Each number is 128 + 24 x the weight over its row's rms, rounded and kept within 0 to 255. Layers, rows and columns count from 0. Numbers have three digits each. The size before them is the row's rms in percent of the matrix's.

# k: layer 6 attention key, 384x384, rms 0.0487, rows 36-63, columns 192-287
# q: layer 6 attention query, 384x384, rms 0.054, rows 37-63, columns 192-287
# v: layer 6 attention value, 384x384, rms 0.0429, rows 0-4, columns 192-287
# o: layer 6 attention output (transposed), 384x384, rms 0.0372, rows 0-3, columns 192-287
k36 096:142143137140098162114134176098130157188140135142138156118172098108144132062106125114120142138096142110117124151105151109119129112147137132143109138125088136153158127106176125077131115111138119111121142158124161116124134123178114130105116129107123127127078101172105093085104184115147075136
q37 085:145138116132132143129130154137158159141141125123151170107149132120112135106149163127106098148111141128102082169134131121105145133121090135120137113104144193092142146164156129173113168135130138117141154130175072087121142135117137183060101123150118145130118157131170174114133136144106185100
k37 098:140135138119120104111115161120139146108113127152176105120133141128151115139108167146108102106148157151128143129142117136098107144134075110142113159117141154095138091146098124133088166130143104133117123099162088093123148170140123151162085121164136117145103192136141167095125117115145134133
q38 082:148116095071095145137152099144125148164144147135118117142072130128090141084118143139089160148108123133152110162131105147120054117145128128172171137138143110154128086138124164114093136149089110144163134135130121111128076127123096162100139164148164135121113090149110104110157171138118154127
k38 091:139157130096129092131114113154107122103143109121123122134074129126115147106123127130117150110107144121170090181128126117134094107163125139103144148122200121148140090144126151116107111143088126135191195149130110157116107108097136142114136154146150161142154108119116128132155152149133141140
q39 073:167147090137107138056111108130092088126155110117127134102125119126119132139089117118085118143156153082158147117094100141169114150086140172110098136152095157121157107177167130074102101113132144086106147119143149102118110161120141162173145144120161107111104094098122116138152109141154121133
k39 077:137110115166133114112104120150146102152162152107133079097121124104112090110082156117103135172153157110146133143114133159125138127130137170146153103129089124097137131139141082080149077140163133084160130109145127127134104157145145147149146136130102118116083078172122112158124144143148100155
q40 082:121109090171112084146126109134086157136144129120116099088124175128108105107168112139154143161151100113097111167117124164117124099139149134154130137124188074166126097120115168128140087185102109100085132138127132166147104107121147101156117148111152112115121131116131113077169179094100098158
k40 090:148136096161156076181110129124102118124128114101084104081149137099124120126143133153185123152151113115118128131165118096101105141128128149097140131142187094165117115126147163114148146124086129119149182112141160147112152150128124107145131140123192159094136109124115121094141121130123141153
q41 080:128137175130141161155135122079145091133097129101143108146136128180099111163143157109144102100137152148119145143147133112106141119093112126141097136131139121109136143136126082161136206150145119119122144120118128129144167156117126157105129112137104096131110117153150161091090104125139195107
k41 085:151149103095131137088150172084142161115096093128121112142166108151117138171140114113153103110122138106083133120151123130128106119128148132132093102157124132138181106138128128124146199133097119104094156132103171129127171163128114158109118093124124109137095129124144182110124092119109144085
q42 078:122077129121126114143138093146128116164138113133116116097124090143154153105115133105115109106102150140134120123146158123109076113075134157148131143145181136098122147104103083146147130137133090146137087139154148117122160123119148158117133127120145151197143166170150111122143107132114128143
k42 085:118104103105152100143146149142135136112109124146146107104128100127122102150146131094109110081112116110142123114132178133115124123101109140132123169150164107142132120125159121128142102132131064125180143150144173119125124129123161125158130138119156182178116162122118136106140150100119124148
q43 084:111151098114142119054117157121112119100121125127125131108089175108117068145159122154141142149148108117109137121096125146140121144140100144126105093159139097172119090175157156094115105136098151117088143145163107131128094145144122123175113126174117119128162075099092138116157130131114128103
k43 092:094135108129165114086101106146107071079165167109121141114100163135132084139141154136171129158141128108101133117144110131150115161130106158152136137106149170095121139145115171111112133108116149141121139106120128160129112128136117109176085148154137134092144092082131111126142104164132144129
q44 083:117120138134152128143124126136132105111108136136161126120128127150108092132108165123145113158094134099119106118114147142167121130127135152117097121162140121134142159137128136142154118105096146159114121140125155154124108126150122142159130138118111100153120147122155124108162116097112135074
k44 088:117132124109146167112109117150143117143115109133188132094117089153108127132139157108131092118069099062109133110123147130150130126121147143108101155110178141120132171099110144123118127127127118170142128174117173142160105140153134133154134113109119108146123150109153152131122117121158147088
q45 082:134125117157101100090103104137108106167091135150169126150101122127103146145125156150143132116161121148108148134090124139129113165097117147124137126129168163132135098133112149110090131131126144138140112105110133105106107132175096123111149148127131132135163116107083120106183147138120134167
k45 093:158148157152090128147130076142122116132127169094142144150085181139178153128106120146149132115115137120093143168109100142143117134126156129128145116090128179096131112155110119128141125131114153140167129076128110120117143158138148132149171108123101153103149157149124099118094176157137154169
q46 084:127166112144074114151095186102107127163107170137123114120112118127121085189138129163146134117140133155158139115114126140166135138134115112080137151073132110105103151113144165140099131153104129131144131164147091116115214132139116107084130101135131148100109161155122119121127107127117131160
k46 095:143101135127072137123111178102095146097083137122148133126139143133119129150128125147150146121098103143162149123120107118104132147127140116131136136112136130130074142099163152143085146129090147135093122085115103106135087150132123146101118117089134077128111141118165138114159125093132146150
q47 077:127143079111121093104070103101083114094118120125154077152145189169154137149180120103088106141145142094093145115119128161146089115091145125150124099170099167134143126125166097099175158126118129126134112110133101115133100118107109128134146172094121090151149133113116113130144153124106120134
k47 094:155138081127130107137134085115128109103152130113105097133109145166144131163133127077112099112125174098113091104081195107120118132099137131142123073142089172176184119149159107097152134122113113141108132133140158105100164096088098103131116140172184114136124120124126170198092120134100152117
q48 084:154149097165113126076164141169164128127109103137123124114111156115124119127160171169140132141088094109139105150135138135134114112128122151082170119152191137134125110160123143141115106132117121105117164144116103101120118157137147108132125140155125152136107154149088149126163120136129133123
k48 099:114179121132128140105117113118113105111132153148149136079089169118128103146160175168150151126138067124149200129147155141147089172119095175108147182134166145137116119125122145127107130134142110133130152122099106124127150124153148126175147140135158172089144149160080133097132111144145131141
q49 082:134143133143186092091115111135107103105103120160102122127162147147085151115158152100136087137141144105142127091080087123131104167155126146154115120166098117145130129130140142117126129141113158104072125096108136128149082164145091089137180155087155128141139162120172130101153173115102121120
k49 092:160177112134143113094099096149119099106107121111127160150143171136135095128127176105160081109151157107078119135129114103135089102138154137128110100145089156114150126139146105133151139122114172132100172124118113081130117133131121090149140136082128137128132167140142104117130147137104162118
q50 083:144166113105121113133111120134104118087155120139146104141137130153142112124154096103148133124122131114136166143120133139124122101173142118133139154171093114091090120136122101166145105123115145124124145114095135110138155079093120156157082113119127129104128134146139108119135119106156152117
k50 101:149176073099110154101129170115105122086177115123116130154154133117147123102172113133156161120141144120093116141126125132144114123162113153152142119162117110129143158147157141156160098096126140104130122138120089140103144079143077101133114125140147178106146125102134115135097112104142142127
q51 096:124113075125132126141138080092168051106140116145142152163112134143147143123112136126134124162131126145143137114122124127089133112110134120152125171162136121174125116148193148152125106098126098144154131126145099128123101111152125123118145152110119105124127139124129101148144146139100117124
k51 115:121142095140138120158138113122148108112149126099146146127093184135152139089107146102144120214141123123133126156159133088118149117134145151155129096142113145148113083166159131144153155090119097131146117120155079109110129099126140115165126126116102166121115118135154111152164196144129130115
q52 069:192141110126125120081083119123100143094136137120108145129148143104189107112156129136125100127100117145076158159116150181156147060081122102085172156139140139143146157136138143100103134176125126156099120165148127078116126135105164163128102096152126116131137131134156133150143099152135102156
k52 075:147102091143105100118139100116122130123150133122113138114132112081161126102114140134122109164110093137156130132102113171109174116078117120171162176130106129122092134104125086133112116172147097146100107114146159121156109169126152131134145120115153094136120124171137099131096116113162095157
q53 088:141086153157151108126099119133130161113128128125100120106174140109140105116151099097156105098148124129105142154050123161114122098096080150096148117133122124114101086122090130130078132142106141123117108098115174116140114113106108101104115111136109161167134138154169136126162088128144140153
k53 091:144097129167124139134110138133113128094127127128123138143155149113134113127152119088152072095132133143114154184097105196118100095094087154136152156150105135115115151120125155141131101144100156085169127132140145139119148127110119094115118122147098189140179124140172119079131126135120124155
q54 077:142118090152106165098149125137128103125121100134155136130126176086163131107168138157105122150118136132095119147126111125146149160122168152104155142192134125146120147170147145139121121104135148144082111098144085094119083145145098115109161158154143124124157144117134143154206141154125167080
k54 094:115163129141141124135134115099163105101169122109173113117111172123145122145122161146112141171164112134126151139122165174098140177120119138106143167144141139132110133147078154108118112102177138163122117100135117119140176124126118132168188124148140160131159152135145172154155122146147165153
q55 080:191168147089162140125142124111154090101114123139151156135131082152142151135136132134167132100137106125171127098132109122135188109108153088131158181158117126143126121133117097118133110106136171125113133142074127119122135149132169136136099130155109131094124163103118102107137109143175129108
k55 083:154150077128115136105146133147161094133145133106142165120109132109126141113122155160150149142133124123165133165119095119118196116137118115136144135154122115139127122100141054145150110141137142166106111153094098103112087107163128120149146118133070099119093174122104122144120147140169091088
q56 085:110155142155112125145156126156173142122107185137135165128111120115109111158135143160174167169132117101112111142133160141162162109131106103100124144148167094139106111131107120171180140117111151118152137148084127138121153132124143063151091111149145134098093115114138122117120103141136146106
k56 098:135155143130110164094117136101147155161129163128140173094124117131107144153119157183143152217139078132114143112124099125143153113145147126130097161121153129124107150097102112168131130151118163129103145137050131143109108153153123123158155111099120095092095127119124113147148122114131139079
q57 063:139138109146121112129157165109101143124140130105107162126099131124152118141135104158111167137123136127116106166149152136169164118101179123086103146132145103122124146122089162135154146137155122136118108172137183118100157133091115110149121097163126129123118131093119167160158119123117122132
k57 072:129134104125122135132174133126136145182155151081119152107103108136162132124101142134139127172137083171141155144105122147140154170131127132169109139116116108116105146114077088144116134155174118153093078125137158147135136143152122114141183105118121095139093136117098137142122106138174121118
q58 077:127145136143132102112073119123107130113132097114114137112099158149136086135146117125124120175173148145112107117083132131135114140125130102119120112133137152148089104159165116130116118129084167095101155130144153102158089165100146106121120140117167116094136100092143130100154080116150146104
k58 085:123128152124168119139112089125152096090135145097119146153115175169172091160113119123153093134156170155075126140121101133128151137114110131136109117105112133117109115164153128115137118143131152107131145105098138118119146144139115063118125116141129133094147107141173099119118105118142132106
q59 082:136124168115145118186146113120162166069126138155158134126131070131109141110125118118134157103114092130132119143150109119065158099196122105143164103109137164121140139124133136141153173136152136149144132154128127143177129108113124145104089095141095146146143162152155123160078156121151163130
k59 095:134111182145103088151128156110142150111126096173160138137159076100145176103149149155122143132128124133132115146154069114098099098195108086126174111101147125113169117127125145124155152129130148144124174134163065124122097093114122140111107118140103119154151145117146139139152122171132140114
q60 072:173084101116110142123119133136112092109147142108143133087162172096148129113145107128141153110109143089125131128137084162113154127107145152157146136144159167089158173129132156120138128131132120126141119136130128126131127117113141130174137136141144154132115119077166142158134163157115116126
k60 077:133087081140121116153159126128134132155162155093153113095150130088150124112088139124137143174143130128147131119119137152117154127122124150189155147140127110086127132135113094123141160131110133115116087112161124126143111102118126121184188114143100091114106122128133091132105164145114121133
q61 092:113132121140130133131126137074153104136121146089141145159070140140108121158094133147136183143142159157116144115124157104134141136128088100137077139152136114130102098151139137119129128121137121152162161120117104130111116128155113122095115133166106122109097086113033092146124096158110156132
k61 100:110152109092127179096131144093139155129123118060108152158086156173136192144097145107153154186131120132118148129116107123163130117142140110124097105127132144106141124173124142113120136119145107126147150104089106175101127117104134159109125118162124125093097138093129139121149113125124158102
q62 083:104162134163118120123139171126142160133120136087129143089127143101103072140139139125122086148171162133118086166077119113142142104111119162069137109142152116122137124085148133120105104168139134145101094135138122109131168153119118099090114088107126093106128138115131148154143134107077129157
k62 094:165137167160106162121130120105139133142088121136148131121139117127128086150114130149107096125130187131131155127128088154114136166163108146117112138115138112131109134104103156114091141131137125147103077121103126102116126167159119140118119077121157083104108154105140132113096114105149139129
q63 074:097106191160164101132148099146147161098173124124144118086121133147074102135104105108154110147121117129087131148091142163097132114163109115137108146114106135132096128121131083101165166126132167090130128110141134163144150123138122099145126148101126136179105145127134129119106138088133140128
k63 075:154106155121156171097141099143127143116133100094139113159182165173087117165152093123122046119104152152079137118170068116142111073126134115115078125105086135113162153098101143119123166127139152083107156130127102126134177151164126101122114143123136142163148117098139123119106120101103139094
v0 084:149118091135101146082156135130142129116092112132081128116124103078120129130106144129087162175132156059118121115132129128142099131155118141106117087113122139120095158154116124110116120105093158125124092131147180123125137129114138129102106128120151095141120137125141146089124100083115110142
o0 107:081138166100173130158123159123145127153141156117137114144157137145114109102172129105151087057129101171137141156135122128129124136113119124164147133126123129112157111106114121142104132110155113135152147121125089134136109122150107114144142103136104176120153140136133103146123152161142131108
v1 082:122117102147112111108137110118118129137135097122117109113109160137184148153087137149077130082079145127148150112083147109121110141089111143115066115141101104078125124098099131119115113107115083152137163083098150093130145122122116083175144136140113153165131123127095140136090105129144160115
o1 096:134150147104138151149131132145152127118140151125110131142134102118061134125156117108156122161137119120138139151130082139150149099177157137149159133136159136162124124133167127140132104133146173085111104203145109148145095112134167170087132109109138096113138137112130107125144189091098106128
v2 083:122119125093115161137128135125129164125072117108094141126108133138096082160151135111143152127089119130107162145137130129129159138146143150112147148103111164126095121088129163109116131131103127127149087134115124091085164187132146118080141114144118107057161107136143113143135136168110120158
o2 096:151140147154133126120122136126116076122200138120171132124145117120135140101131126155090099138169152159134110100126125116139109114136099124138097110142154089117153120212145146148175139102163135140116156130103124185202092093133109128177132147122115175187120115131106162107107150124138145123
v3 081:121141153140084078114147177169110105152102152165112150115120116091118110135144128111095140157179134117130177090161135090126094098131145111154151106174130073129126160138146147162155156084163101134120100116126102113093135106092123085122102134128125097113113090116121083137135157146125110124
o3 106:099113099106133161132127115115123178119145108104144110154127135146158122146100138133136107110081125172123086164101145190140144147138110149126087119079134165110117119120111086113110127167113140115128138141145146135143123140148133135129150105139142171153135132119150162127152108086125135138
v4 085:130138136113119121145140134089101134142183136140139051088133149133130168102147160163086120124137114134124096113121098120130086147158107091146121088157162131151181101137110090117175151143160111161136133106161131101125107138083092128143116143109171114083134156128130108114160147119118127172